Part of a small language model's weights: biases.
Each number is 128 + 24 x the weight over its row's rms, rounded and kept within 0 to 255. Layers, rows and columns count from 0. The size above them is the row's rms in percent of the matrix's.

# layer 8 MLP down, 64x192, rms 0.498, rows 0-35, columns 0-191
size [ 90  97 143  89  99  95 113 105  96 109 107  98 101  90  91  99  99  93 101  90  89  99  97  91  95 103 107 100  97 108  93 104  97  95 100  96]
[[152 118 175  82 117 130  88 103 134 103 151 137 141 136 106 114 113 102  90 119 119 112  93 109 169  80 167 119 138 150 121 124 148 134  91 105 133  79 102 155 113 116 130 137 103 112 147 135  98  89 146 115 189 157 118 102 124  83 167 130 159 127 101 138 172 157 137 120 173 119  96 135 150 123 127 104 126 145 167 101 148 111  85 170 125 119 128 129 139 132 151 128 160 164 183 129  95 111 159 122 121 164 128 149 117 122 116 143 152 138 132 145  97 120 111 109 124 134 144 100 128 106 133  94 144 139 155 159 119 132  97 164 113 144 142 115 147  99 115 114 144 109 131 116 179 117  99 142 145 128 105 134 139 117 111 140 147 127 134 125 149 142 146  76  72 140 149 116 108 117 178 120 108 126 125  74 148 145 151 108 145  83 151 144 168  87 114 140 141 109 177 110]
 [112 129 126 173 149 116 117 103 150 123 119 114 140 137 139 164 125 120  65 127 145  61 139 121  85 160 102 101 141 131 125  73 117 151 141 102 121 140 116 114 141 146 154 157 160 153 129 101 125 131 138 165 124  92 141  86 129 143  89 119 103 117 131  99 128 132  72 104 168 149 165 144 136 117 204 166 123 122 147 118 108 149 149 107  65 151 146 125 133 117 201 112 108 147 143 121 137 116 109 169 118  94 131 107 129 142 109 132 150 146 141 151 132 126 117 115 138 140 149 129 137 153 140 144  91 128 162 135 123 105 146 119 140  76  97 115 129 145 136 128 140 123  93 133 135 112 164 142  99 102 133 146 148 148 100 143 143 106 112 142 158  91 135 149  98 120 147 139 109 161 111 123  67 137 109 135 108  98 120 104  77 104  99  99 148 120 158 118 159 164 129 123]
 [123 130 175 121 129 111 144 113 147 138 104  90 118  77  68 126 132 122 116 138 173 167 156 120 154 119 107 131 117 110 142 149  89 141 107 179 134 145 108 109 119 143 117 108 105 147  82  93 148 113 151 126 114 124 145 167 101 114 124 145  89 135 144  92 136 125 150 151 107 165 120 117 112 113 126 123 145 136 156 179 124 109 155  91  93 124 144 137 113 139 137 143 160 113 100 142 133  66 131 106 123 141 146 114 113 146  95 113 101 113 103 150 155  94 151 126 179 133 130 119 125 129 153 125 100 101 135 130 120 138 141 133 108 115 105 123 124  87 142 152 159 135 109 137  84 141 177  93 142 120 145  99 109 119 128 123 191 138  97 124 129 120 129  83 136 104 138 137  83 109 133 106 134  86 144 136  81 108 113 112  98 137 113  83  90 176  65 115 144  92 110 146]
 [ 95 122  98 149 128 162 129 168 113 133  83 121 126 119 115 105 130  97 103 126 131 110 128 140 104  85 116 135 101 141 168 151 113 140 115 136 172 154 146 140 101 157 138 118 126 128 130 120 144 108  85 146 104 121 115 166 115 120  87 147 175  88 129 114 159 136 171 146 135 110  89 134 138 130 125  72 135 109 132  87 134 130 141 145 148 127  68 133 142 136 159 148 110 109 150 106  87  96 143 131 149 135 148  71 107 155  94 140 170 149 116 122 127 131 120 139 147 126 131 131 140  83 170 138  94 138 111 152 121 133 123  95 112 140 119 177 129 138  91 126 101 133 198 138 128 134 100 122 152 129 131 122 185 113  92 174 125 124 128 109  81 121  84 137 135 108 116 145 126 144 121 113 101 108 122 168  91  95 109 101 125 167 107 139 180 172 107 135 104 116 144 108]
 [ 78 165 151 144 150  86 157 162 119  96 125 118 137  84  90 144 124 138 143 137 129 170 119 162 145  76 132 144 119 129 142 156 127 142 132  89 132 127 105 124 111 181  89 158  94  87 161 125 140 112 135 140  95 157 133 162 111 114 110 135 120 115  95 118 199 154 110 145  83 124 107 134 113 125 128 130 110 133  61 144 121  75 123 126  86 118 141 136 100  98 114 144 134 120 133 147 151  94 143 121 156 114 109  99 116 144 149 141 113 130 115 139 168 173 142  96 171 169 160 142 108 103 117 163 170  99  99 147 143 122 123 185  87 134  92 124 119 155 127 136  84 129 133 134 140 131 136 140 123 138 131 125 154 131 148 125 120 149 104 126  89 131 135 163  74 118 103 138 133 141 108 141 143 119 107 135 128 162 100 114 150 141 150 121 113  90 121  88 125 163 122 129]
 [141 172 121  82 132 165  86 167 112 178 136 166 144 129  89 125  85  90 126  95 133 133 169 137  87 138 174 130 117  93 182 113 117 110 136 128 114 109 114 148  71 103 131 109 131 107  97 141 124  83 152 127 143 140 140  96 129 116 120 117 143 110 139 121 128 143 136 129  86 130 110 124 120 150 172 114  92 133 141 106 118 128 112 109 123 141  90 123 164 140 166 131 108 140 140 147 139 115 130 169 161 126 136 111 114 141 125 138 178 118 133 123 122 118 110 194 106 170 171 134 134 125 163 156 136 102 119 119 122 121 124  74 107 101  90 137 104 125 121 115 137 154 136 144 119 127 134 114 108 111  96 130 108 124 133 115 160 177 129 104 154  83 116 107 107 117 147 125 160 163 116 134 137 129 107 124 121 136 152 111  55 100  93 121 125 156  83 118 114 151 186 126]
 [123 114 100 125 135 129 165 120 101 111  89 149 120 126 151 130 123 112 128 115  80 167  85 174 108 117 137 138 133 143 111 132 148 127 162 140 120 113 148 124 137 105 129 147 135 111 132 137 142 152  77 157  72 134 109  64 151 136  87 133 139 155 109 128 118 142 162 144 117 112 104 156 138  91 137 167 106  50 155 142 140 175 116 135 153 121 148 147 132 127 104 116 131 160 119 107 129 145 138 117 130 114  85 150 124 161 166 119 112 148 136 134 118 104 103 158  85 186 160  96 134 153 105 163 153 174  95 134 151 109  90 138 159 134 155 128 120 123 155 107 135 107 153 119 106 139 114 156  87 158 142  98 138 107 167  97  96 165 147 108 137 125 126 158 111 124 147 117 163 165 133 104 142 108  96 128 146 137 103 127 134 116  88 136 147 163 131 110 154 179 138 148]
 [111 117 141 133 114 175 138 122 122 115 135 117 144 172 162 133 113 149 119 101  97 169  99 168  44 171 131 121 161 112 122 119 146 131 135  97 124  89 175 117 150 125 138 163 191 109 105 148 103 123 204 124 137 130 124 154 163 180 119 105 123 145 168 145 137 115 112 113 120 105 116 100 102 118 114 135 118 139 127 158 134 139 149 138 162 135 121 133 163 121 109 129 106 160 139 131 107 150 115 119 143 132 101 112 113 147 140 124  78 129 126 127 140 114 103 143 138 131  92 137 129 121 151 109  75 165  81 132 142 110 131 129 149 135  87 139 129 148 171 106 151 161 122 134 117 121 103 150 107 130 129 147 112 157 182 157 124 168 140 166 132 127 128 168 152 145 114  79 138 135 144 159 114 168  99  95 134 125 143  78 117 116 110 158 104  86 154 127 125 120 128 110]
 [128 184 128 156 156 105 140 130 109  90 138 106 131 135 106 123 110 159 118 148 149 122 115 114 123 154 136 135 149  99 150 126 139 125 140 168 139 114  91 157 103 129 145 153  86 139 124 136 151 133 127 143 143 127 120 116 140 155 123 121 142 141 109 119  99 134  90 119 146 108 152 124 171 140 181 155 118 185 106  96 105 122 141 136 142 132 149 118 173 150  82 122 130 124 136 136 143 153  96 108 110 142  68 102  88 165  95 159 158 129 127 103 154 143 157  53  39 155 119 117 149 155 133 139 127 113 135  95 146 136 157  99 113 130  99 135 154 165 133 144 124 156 121 133 135 133 130 134 148 103 143  98 136 139 191 149 153 127  94 165 168 104 149 129 157 157 152 135 158 130 119 128 118 168 152 126 139 112 190 140 102  91 139 136 108 120 150 101 133 132 134 139]
 [117 176 101 132 113 105 109 132 101 134 171 115 158 106 145 108 110 169 143 141 141 106 111 135 136 166 107 164 172 122 136 124 122 118 130 133 109 157 151 135 127  72  74 112 128  88  98 144 135 108 111 106 160 139  99 116  61 170 124 113 158 130 139 164 106 118 100 112 110 107 146 117 115 186 114 167 128 178 151 116 122 135 125 145 131 126 118 145 104 151 119 111 107  98 142 126 141 152 127  71  85 118 122 113 128 108 109 114 133  98 128 107 148 111 160 107 121 156 121 133  97  91 126 149  94 126 104 121 130 129 126  71 166 119 161 103 129 139 105 127 146 146 176 104 125 148 176 110 139 129 141 136 138 135 151 166 157  93 149 166 119 121 102 155 146 106 119 112  86 129 127 119  84 142 126 103 128 136 103 165  88 173 150  82  92 137 139 121 159 127 121 136]
 [ 97 108 121  99 120 121 181 138 117 132 109 126 136 117 136 122 171 148 142 120 199 174 105 110 154  78 119 143 119 101  94 140 108 124 120 148 107 102 147 132 128  81 120  93 146 121 136 136 111 146 150 211 126  92 108 161 126 149 148 105 134 128 116 174 132 124  99 127 137 141 110 113 112 136 108 177  93 114 110 134 136  98 111 103 190 143 153 126 122 101 129 138 135 119 138 112  72 131 152 163 117 120 147 134 141  98 145 140  82 140  99 147 113 134 174 118 118 136 143 134 125 131 118 141  98 125 187 144 136 162 135 141 132  93 161  95 158 157  90 207 121 125 110  87  99 144 141  97 120 140  97 127 100 112 127  97 125 100 137 146 126 115 157 117 121 126 134 167 150 125 155 115 133 126 125 176 128 108 116 145  90  85 147 142 115 133 125 125 133 135 111 136]
 [127 168 180 130 116 167 107 138 194 120 165 150 128 151 124 115 119 133  91 110 149  86 167 142 151 133 137 132  78 138  65 110  95 134 135 125 104 141 108 133 111 121 135 136 130 177 146 111 112 136 145  93 154 122 134 119 146 128 128 120 115 118 118 167 118 124 125 115 131 143 163  84  97 149 132  98 141 131 156 145 112 106 128 123 156 174 133 108 105 137 140 117 140  80 151 107 129 149 127 172 108 131  85 137 133 138 122 122 185 137 159 141 107 146 116 159 108 105 109 138 155 153 127 127 128 105 127 134 109 142 155 146 147 110 128 122 126 128 115 143 132 123 106 126 128 134 161  93 111 143 216 159 168 109 140 158 166 111 120 130 159 128 134 122  84 149 136 152 118 123 128 125  87 145 174 135 131 104 175  91  99 110  84 124  97 158 156  66 140 106 113 147]
 [138  86 153 132 129  98 131 113 138 164 121 160 137 130 121 173  98 113 117 145 153 148 127 115 131 132  85 123  53 124 134 129 108 122 156 124 151 108 125 151 127 114 148 125 156 153 141 118 134  77 141 124 137 146  68 126  63 115 128 146 134 128 117 203 127 149 157 132 127 141 157 152 136 119 148 138 116 120 133 128 106 128 148 150 129 130 128  82 115 103 142 146 143  83 131 134 110 132 130 126 144 129 157 107 172 112 141 131 127 173 162 125 142 107 137 147 136 133 120 150  98 108 106 130  86 132 175  98 150 110 141 131  61 130 130 134 159 125 103 163 172 148 152 135 137 111 121 120 143 140 160 115 161 117  75 137 143 118 118 194 125 141 137 122 116 134 130 109 138 173 105 120  73 158 105 112 124 140 125 145 173 101 145 141  66 155 136 164  99 105 152 162]
 [ 97 162 171 119 148 124 117 114 116 129 135 131 123  93 144  92 101 167 178 101  85 129 116 113 114 134 129 133 102 112 123 121 141 107 147 125 116 126 148  87  84 141 149 126  95 140 139 135 143 171 120 153 144 119 142 107 167 112 180 120  92 137 140 176 142 125 194 101 106 125 129 178 117 120 134 119 127 148 100 109 144 141 109  91 126 124 141  98 181  93 139 134 121 103 107 121 146 155 129 101 138 125  97 158 167 113 109 120 141 131 170 162 110 145 130 195 133 119 114 136 128 138  52 121  86 132 147 128 138 134 105 163 126 164 117 106 131 151 131 129 105 161 131 141 133 107 140 122 148 133 147  79 133 148 152 149 159 159 138  83 139 164 182 119 140 126 104 147 169  95 137 162  98 105 134 118 135 138  84 112 115 115 136  98 109 127 158 134 100 154 123 125]
 [142  91 150  77 146 102 122 118 146 143 132 133 133 133 123 168 144 120 133 120 133 128 107 110 113 143 146 159 126 131 116 146 141 142 148 160 147 140 126 179 173 135 115 134 123 137 166 163 145 152 110 150 138 128 158 176 129 115 137 130 143 122 111 118 144 142 112 121 143 146 144 123 135 140 148  88 164 157 181  84  95 183 128 160 147 151 117 130 119 133 104 123 138 150 156 172 122 136 109 143 162 148 105  86 202  54 148 130 105 169 173 116 141 134 186 126 100 164 184 110 143 139 175 153 135  96 128 147 127 110 116 119 128 103 116 146 108 113 128 149 112 152 133 101 129 143 137 136 136 109 135 164  99  91 126 115 133 151 152  91 147 108 176  92 107 149 124 141 160 137 111 119 132 150  83 102 155 103 106 158 135 131 134 123 139 170 140 117 138 153 167 130]
 [122 171  67 150 112 147 106 169 165 130 148 146  77 123 116 111 172 119  68 120 115 131 125 151 157 105 131 118 144 133 134  73 120 127 146  92  95 127  91 110 154 150 111 140 132 140 110  88 105 115  88 117  65 123 139 154 130 146 129 135 130 120 151 119 100 112 181  94 135 138 127 126 163 117 120 127 115 112 174 156 113  94  96  94  98 145 133  94 138 153 112 116 119 137 162 127  92 151 157 112 127 117 118 136 120 159 107 116  83 103  92  98 106 118 133 146  56 101 150 122 110 122 139 119  85 140  96 136  91 107 117 134 145  98 106 149 112 132 125 157 116 116  68 118 117 100 131 124 136 174 133 164 127 118 137 144 102 162 145 140 128 132 115 115 175 128 121 148 104 155 120 134 131 128  86 154 121 115 149 130 168 101  92 124 136 132 107 140 100 105 116 109]
 [129 161 151 120 128 171 170 145 124 120 131 111  84 103 150 145 116 136 125 117 128 139 133 130 152 130 161  63 107 159  67 130 135 138 100 116 108 110  82 140  82 160 137 122 162 159  92  74 131 171 164 145 112 139 116 160 146 100 155 130 158 124 121 133 154 134 173 124 139 100  99 135 143 110 117 111 135 144 111 120 111 111 136  93  88 121 134 140 116  92 124 145 113 106  97 136 106  74 151 136 103 147  89 148 126 114 114 110 115 114 139 146 140  88 121 142 132 108 113 101 149  76 154 122 126 142 193 150 103 139 161 144 142 136 142 109 135 102 134 125  74 113 108 134 152 120  97 143 130 189 116 117 147 106  93 112 102 185 142 133 151 171 118 133 124 128 103 145 105 125  80 142 130 126 116 129 107 134 164 121 152 114 154 134  95  96 136 156  89 129 144 138]
 [154 126 118 108 148 157 135 102 104 126 163 102 101 153 155 118 126 143 114 108  87 166  92 109  96 154 129 122  92 122  88 100  78 122 151 135  93 112  73 121 127 163 116 135 135 109 124 164 126 115  99 128  89 131 106 124 123 149 119 138 121 132  89 146 102 131 143 102 154 113 134 107 145  93 177 164 132 166 125 126 183 151 129 153 113 125 105 149  81 194 136 136 151 126 117 133 134 120 128 107 135  90  83 125 151 168 171 160 136 108 148  95 121 171 149 138 135 117 101 118 143 108 131 112 106 163 124 123 130 134  85 131 119  86 113 162 110 115 146 111 122 101 190 136 127 122 105 172 134  99 134 138 129 129 117 115 127 119 140 109 125 136 113 122 155 131 107 147 155 139 197 160 134 124 137 123 154 113 162 116 188 142 182 145 146 106 103 116 139 132 133 104]
 [136 171  96 157 109 128 149 167  70 179 106 144 125 122 156 144 122 179 151 129 141 121 113 127 138 138 156 134 140 146 167  70 135 127 146 100 137 169 154 130 165  80 136 123 120 115 124 144  97 131 114 108 104 162 141 125 179 175 140 115 146 123  91 117 147 126 110 114 100 100 155 154 150 166 126 149 117  83 103 139 155 109 147 144 127 104 109 126 118 159 134 108 146 146 141 101 121 149  97 143 163 146 174 154 130 152 136  72 120 134 110 135 150 136 187 126 118 106 135 137 143 138 140 148 137 153 151 103 111 135 143  89 132 120 132 106 107 150 144 100 140  81 157 133 160 126 141 149 160 166 154 143 152 130 120 172 117  77 143 100 140 150 107 136 140 114 148 119 160 113  94 128 104  92 134 174 152 143 126 153 120 129  99  93 116  94 124  97  89 144 151 130]
 [142 184 113 154 133  89  85  92 114 105 153 118 128 129 132 108 107 175 134 125 118 127 123 142 175 125 115 160 180 140 177  96 116 134 102 104 119 171 127  86 187 119 140 101 139 143 129 174 125 113 100 152 125 154 119  93 101 131 131 143 134 123 105 126 128 104 152 131 148 130 142 123 136 162 127 108 162 162  78  91 125 115 135 151 163 143 174  96 171 142 143 111 127  88 137 143 154 136 122 121  91 118 181 147  99 108  94 126 140 159 140 127 122 147  62  94  83 129 124 120 143 137 114 140 129 121 145  99 111 134 140 128 125 127 167 109 133 134 173  92 116 105 111 162 102 110 128 109 149 113  98  95 113 136 110 121 145 137 102 129 154 134 141 141 111 148 125 167 123  82 122 129 150  86 114 102 110 129 139 131 116  95 125  76  97 120 182  98 142 140 128 125]
 [150 140 124  92 119  93 107 142 135 133 124 100 117 130 163 111 139 128 124 135  83 121 101  92 142 170 160 112 147 131 170  99 119 126 128  99 146 130 149 109 133  80 120  79  90 160 103  99 108 142 172 131  94 194 144 135 124 139 151 114 148 140  74 181 156 142  98 128 148 117 115 157 127 138  86 163 154 106 101 129  81 119 130 126  96 125 134 142  86 132 130 118 141 147 141 137 121 125 129 153 131 127 159  96  87 139 123 114 169  95 128 114 123 102 136  99  93 126 126  92 121 132 132 104 154 107  94 126 128 130 125 109 142 130 144 142 120 124  59 116 123 151  89  99 109 118 123 150 148  92  90 153 119 129 113 108 119  92 120 117 108 126 169 131 106 117 138 170 121 109 102  94 115 140 115 161 115 142 155 115  65 115  79 127 138  71  93 162 137 123 109 136]
 [156 140 149 139 139 120  91 158 143 106 148 144 166 142  99 166  97  95 119 144 139 136 117 141 108 115 149 114 152 129  78 161 142 106 126 163 148 124 106 137 152 168 123 127 117 159 159 144 145 151  99 133 132 146 117 137 129 159 103 126 131 115 150 122 151 135 152 120 139 132 151 110 103 109 132 137 115 158 167 184 138 132  89 117 133 112 143 108 129 118 112 112 145 145 135 109 168 147 106  90 154 138  75 116  91  61 138 106 133 112 119 111 118 108 141 125 169  90 146 110 136 101 183 116 130 125  96 119 157  74 103 127 181 138 117 125 103 138 169  97 161 151 149 124 130 158 114 140 108 128 108 141 161 117 148 124 142 191 142  92 161 128 162 126 102 107 115 107 117 139 115 126 153 119 103  85 131 132 137 127  71 109 132 105 144 139 162 105 178  86 112  75]
 [122 118 125 148 131 101 112 102 128  73 115 105 141 128 133 111 164 148 164 151  84 133 153 103 116  81 136  96 128 135 118 141 148 148 131  90 153 135 154 105 164 116 120 111  59 112 125 139 112 120  94 136 150  87 133 100  88  96 107 125 176 115  94 124  68 102 108 107 125 119 111 184 126 119 164  83 140 151 110 126 141 133  98 118 154 124 143 134  87 146 158 137 131 125 148 115 165 133 120 149  81 126  98  99 120 107 108 115 117 123 142 137 106 104 131 131 108 125 138  75 101 114  85 106 132 132 143 110  99  68 166 102 113 156 125 105 122 145 108 135 149 103 134 135 120 113 147 115 157 131 140  65 107 107  95 113 136 134 163 120  75 153 130 150 158 110 169 118 127 139 104  94  82 129 127 131  97 109 148 148  96 104 103 107 116 152 136 148 130 141 107 116]
 [117  80 126 117 172 102 141 142 138 157 101 109 129 107 164 131 106 134 122 169 133 145 125 162 153  83 118 119  96 130 136 139 117 166 146  95 173 147 124 173 124 118 139 140 171 140 144 134 140 104 162 119 132 144 117  96 152 108 148 149  95 165 136 172 120 177 142 162 137 128 142 135 151 151 119 132 131 127 138 138 140 127 177 135 104  99 137 146 130 112 126 179 173 104 167 161 149 126  82 159  84 171 140 169 179  93 154 149 110 114 122 168 141 118 140 160 137 160 165 154 119 125  99 144 107 123 129 163 122 152 141 127 157 105 151 184 139 125 153 147 120  86 171 117 100 148 144 131 134  87 141 145 112 101 121 139 113  89 161 129 144 128 163 148 143 145 127 113 152 109 140 135 118 102 160 115 147 132  82 131 169 132 139 173 113 141 131 137 136 152 146 148]
 [162  89 130 131 116 119 129  87 106 176 157 122  79 141 131 108 166 115 138 107 107 211 141 116  98 176 126 143 124 117  59 126 145 141 171 118 176 144 176 128 111 122 131 118 109 133 168  99 125 124 141 181 147 121 146 106 119 135 107 144 163 138 114 108 123 101 129 135  86 126 148 117 153 133 140  80 117 124 142 124 117 142 146 104 129  92 128 122 140 116 165 101 113 120 129 142 143 128 134 156 119 120 104 144 147 130 110 128 109 129 155 133 135 164 106 190 171 175  82 112 162 149 113 125 135 123 115 144  92 179 115 110 152 127 157  71 111 125 110 108  69 137 126 121 127 111 115 148 124 117  90 124 126 154 111 135 116 129 104 128 174 138 145 136 128 139 135 109 152 133  94 114 160 150 132 167 161 111  94 109 162 135 124 151 108  96 152 140 144 125 121 148]
 [122 150  68  93 141 177 112  77 122 147 147 148 150 149 120 125 168 140 141 120 118  83 134 121 208 175 155 153 130 102 129 107 119 127  95 151 106 150 151 121 142 108 115 117 138 112  83 159 124 154 175 102 122 129 140 153 140 136 113 133 154 123 144  95 102 122 161 145 102 131 130 157 133 158 119  93 140 143 134 183 100 124 150 132 121 114 110 100 111 110 102 133  79 104 128 115 140 149 125 122 171 108 124 142 122 172 118 124 109 129 130  87 115 147 106 140 121  96 155 144 126 121 104 145 154 131 133 133 125 106 143 146 147 126 176 159 110 146 119  58 130 165 156 123 161 120 137 140 174 125 113 141 188 132 157  85 127 141 120  80 134 148  78 171 135 133 128 118 122 114 160 137 151 120 169 127 146 133 103 144 134 124 150 114 146 140 133  88 114  93 149 124]
 [166 123 105 134  82 171 130 114  97 117 138 155 165 160 164 162 103 108 119 103 133 141 125 137 137 174 136 128 117 149 104 142 152 113 143 124 141 128  93 137 103 123 148 141  79 181 135 131 143 186 157 150 116 148  81 181 135 116 125  98 126 120  68 157 121 134  73 132 134 121 157 121 121 131 130 163 128 145  84 134  81 160 130 153 159 152 129 124  39 139 129 135 118 126 112 119 163 124 130 189 111 107 150 134 133 106 145 145 146 144 154 140 122 136 157 109  92  83 178 111 135 118 124 125 140 137 114 112 170  98 138 123 117 128 137 136 116 168 179 124 130 114 124 141  86 107 112 127 133 137 116 120 166 116 111 136 116 126 111  73 106 130 144 121 132 121 113 131 151 126  95 160  99 165 118 114 115 110 104 147 102 107 127 160 127 140 153 139 111 136 102 100]
 [156 146 122 152 148 141 119 133  97 118 134 124 106  96 138 102 132 122  91 148 145 134 141 113 161 150  90 107 150 164 108  66  99 141 121 129 120 115  93  73 187 104 142 137 151  74  85 119 150 130  87 157 146 116 143 166 140 137 103 153 105 128 106 121 117 101 120 149 147 108 128 140 139 121 202 147 161 147 116 131 143 102 119 121 149 141 168 109 120  99 152 144 127  98  88 140 198 112 118  87 128 151 123 105  97 148  83 115 128 119 153 119 140 119 113 123 142 106 112 137 141 125 154  99 155 112 145 122 134 121 147 102 124 157 151 139 156 138  98 135 178  80 145 119 123 130 148 108 154 153 117  74 135  93 134 126  69 135 102 108 151 119 129 107 132 153 132 128  90 106  87 142 106 125 105 131 110 147 171 143 116 135 158 166 125 122 126 118 167 136  99 141]
 [126 135 123 129 123 164  85 177 134 171  99 157 109 177 122 149 103  99 172 119 131 176 101  94 141 130  80 138 136 134 176 114 133 135 104 143 138 136 106 122 109 151 152 141 111 120 129 132 135 159 152 133 133 119 119 178 133 170 127 135 151 123 165 157 148 147 161 130 117 131 135 125 157 150 113 126 122 114 110 186 200 125 137 129 144 132 113 150 166 134 106 140 104 149 114 129 140 142 143 147 110 138 126 131 112 145  93 158  92 130 145 152 122 141 140 158 174 102 129 106 149 105 110 140 118 148 132 123 104 129 123 113 131 165 103 150 139 167 128 140 120 119  42 149  92 104 144 115 132 153 120 149 154 131 120 157 143  90 144 190 158 124 137 111 117 145 142  97 106 129 120 162 114 125 172 151 137 106 104 118 125 142  62 172  84 150 141 123 108 117 113 152]
 [159 116 137 118 135 154  93  65 209  92 174 148 117 103 129 115 113 119 155 133 107 134 125 170 119 153 112 114 114 116 103 111 143 132 128 127 123 103  84 158 133 159 123 153 138 108 119 120  99  99 150  82 131 141 112 106 112 118 108 120 181 101 126 119 117 148 163 127 162 131  83 120 125 124 129 105 143  88 167 105 126 147 124 118 126  98  89 149 128  91 122 122 131 162 133 150 137 110 140 108 126 130 114 118  87  86 129 160 151 117 134  96 119 155 142 104 142 111 116 154 113 101 135 108 180 136 126 139 146 106  94 122 164 164 129 162 121 103 118  91 143 139 164  99 191 100  83 126 138 114 125 154 119 120 154 147 102 140 111 155 110 184  89 125  95 110 103 128 117  72 151 109 153 106 135  94  86 142 129 125 156 131 151 127 124 121 139 109 155 154 151 125]
 [116 124  72 105 139 102 109 109 191 134 114 143 117 135 111 138  97 143  96 140 130 150 165  60 113 145 102  93 131 123 165 156  96 124 160 105 133 131 135 124 148 102 150 134 143 138 122 157 124 138  78 130 162 140 138 133 137 164 130 155  89 133 102 162 151 163 147 120 122 121  96 134  79 136 132 175 162  53 165 110 110  97 103 123 149 149 122 132  98 159 163 136 146 114 139 122 125  97  83 129 145 145 141 132 146 129 136 128 121 124 135 127 134 119  98 104 125  96 116 112 177 161 130 128 142 122 136 177 114 150 155 134  90 116 102 170 122 134 131 155  79  71  91 113 114 112 133 115 108  82 117 160 125 116 126 142 143 137 122 107 166 110 106 121  76 128 129 124 127  77 131 113 120 125 142 133 117 123 135 118 159 170 101 145 130 165 122 152 165 155 122 141]
 [113  85 164 144 114 143 110 131  88  90 141 134 126 142 136 125 181 127 117 120  86 115 131 129  73 115 121 121 124  98 135 134 126 138 120  86 108 116 121 118  91 148 118 113 123 107 132 139 143 134 139 136  92 129 114 119  94 143  85 122 159 133 148  92  84 119 126 122 135 118 126  97 130 132 137 120 125 113  94 152 140 146 136 114 122 149 112 132 121  94 123 110 123 134 165 124  71 124 102 120 156 126 107 128 146 116 138 120  99 101 102 137 131 152 120 130 222 146  66 128 142 106 124 108 142 103  52 124 122 165 116 131 234 118 155 108 149  88 118 119 128 133 131 112 106 122 122 112 121  88 104 147 107 155 152 116 111 132 190 113 111 143 128 117 175 126 145 133 157  99 124 127 145 143 121 113 137 159 111  97 160 110 113 126 181 124 120 109  93 144 142 145]
 [134 132 134 122 167 130 129 130 150 110 122 134 129 155 113 124 125 127 191 176 131  89 156 138 106 117 116 150 120 179 118  98 152 102 107 162 131 129 121 115  79 108 100  94 115 153 126 137 150 144 144 117 130 152 124 176 114 142 154 168 106 113 151  98 162 124 130 182 120 139 152 113 138 157  96 131 137 121 116 143 165 159 116 147  90 155 136 128 164 102 114 120 136  81 123 136 131 151 158 162 145 143 132 117  87 143 132 121 162 111 144 131 137 135 108 125 167  74 120 165 140 131 178 135 140 135 139 140 122 120 153 162 173 164  87 120 131 103 105 107 166 127 129 160 155 170 136 138 132 135  96 105 135 152 152 120 142 129 112  76 113 153 159 123 161 123 124 123 127 104 133 158 139 149 116  97 138 175 140 160  88 160  59 112 146 115 137 144 104  69 111 142]
 [169 128 147 112 140 157 154 113  45 147 160 113  81 140 122 122 130 148 157 143 116 104 151  98 169 125 129 134  91 136 168 175 130 163  74 103 128 131 121 101 101 160 168 140 138 106  98 128 153 108 127 104 137 149 142 145 128 126 102 138 107 165 143 146 146 143 134 147 144 107 150 125 120 119  85 140 135 175 104 108  72 123 162 119 133 125 107 147  99 108  85 159 124 182 113 121 106 101 165 133 135 158 153 108 144 137 121 135 104 132 110  78 161 131 123 140 113 144 125 150 124 165 128 131 112 109  99 127 153  98  91 153 117 142  97 175 179 132 122  85 118 146 137 156 139 153 117 118 146 148 139 120 105 148 157  80 114  99 119 144  84 148 111 135 129 136 149 131 127 164 171 127 144 121 148 121 119 134 122  96 124 128 143 149 169 127 119  85 112  89 155 134]
 [129  74 168 173 146  93 161 110 151 121  79 176 171 120 133 117 117 105  90 129 124  78 125 177 117 102  91 146 134 141 111 134 137 169 119 104 121 144 133 149 106  81 134 131  89 114 127 110 149 106 118 124 133  91 143 117 123 131 159 165 112 140 137  71 124 132  65 147 107 145 150 115 126 126 115 105 128 134 157 154 137 157 139 127 127 156 140 102 126 132 136 128 143 105 136 117 136 109  93 112 148 138 121 127 140 121 144 143 183 129 116 127 142 126  94 131 155 129  96 167 153 115 122 139 141 145 144 131  81 139 147 121 157 138 160 102 141 132 129 134 157 115  91 145 117 134 156 122 153  99 143 111 125 118 139 124 117 114  88  58 158 120 125 125  52 141 144 115 127 173 165 127 118 143 144 150 162 152 135 143 166 103 148 116 174 124 152 163 101  82 123 161]
 [107 166 145 136  99 101 186 161 114 131 110  83 181 142 147 128 162 143  75 133 160 169 105 159 149 156 107 112 142 110 166 119 148 114 193 168 108 115 149 114 135  81 113 148 103  93 124  94 138 135 146 141 114  87 135 123 157 142 104  82 125 151 173 173 100 126  92 145 123 154 109 160 105 164 129 188 102 139 110 147 119 108 142 119 126 155  90 145 144 148 170 127 135 181  87 111 129 115 105  88 136 134 130 127 116 137 144 101 169 130 114 126 110 113 165 119 118 134 140 124  98 154 117 117 134 144 160 124 139 157 130 135 137 117 147  70 135 146 146 147 138 131 130 157 113 142 122 104 104 100 137 140 133 119 136 114 151 124 158 148  88 120 144 130 104 126 113 168 135 122 108 108 136 133 146 155 117  91 131 125 171 110 166 126 160 119 100 124 123 136 162 109]]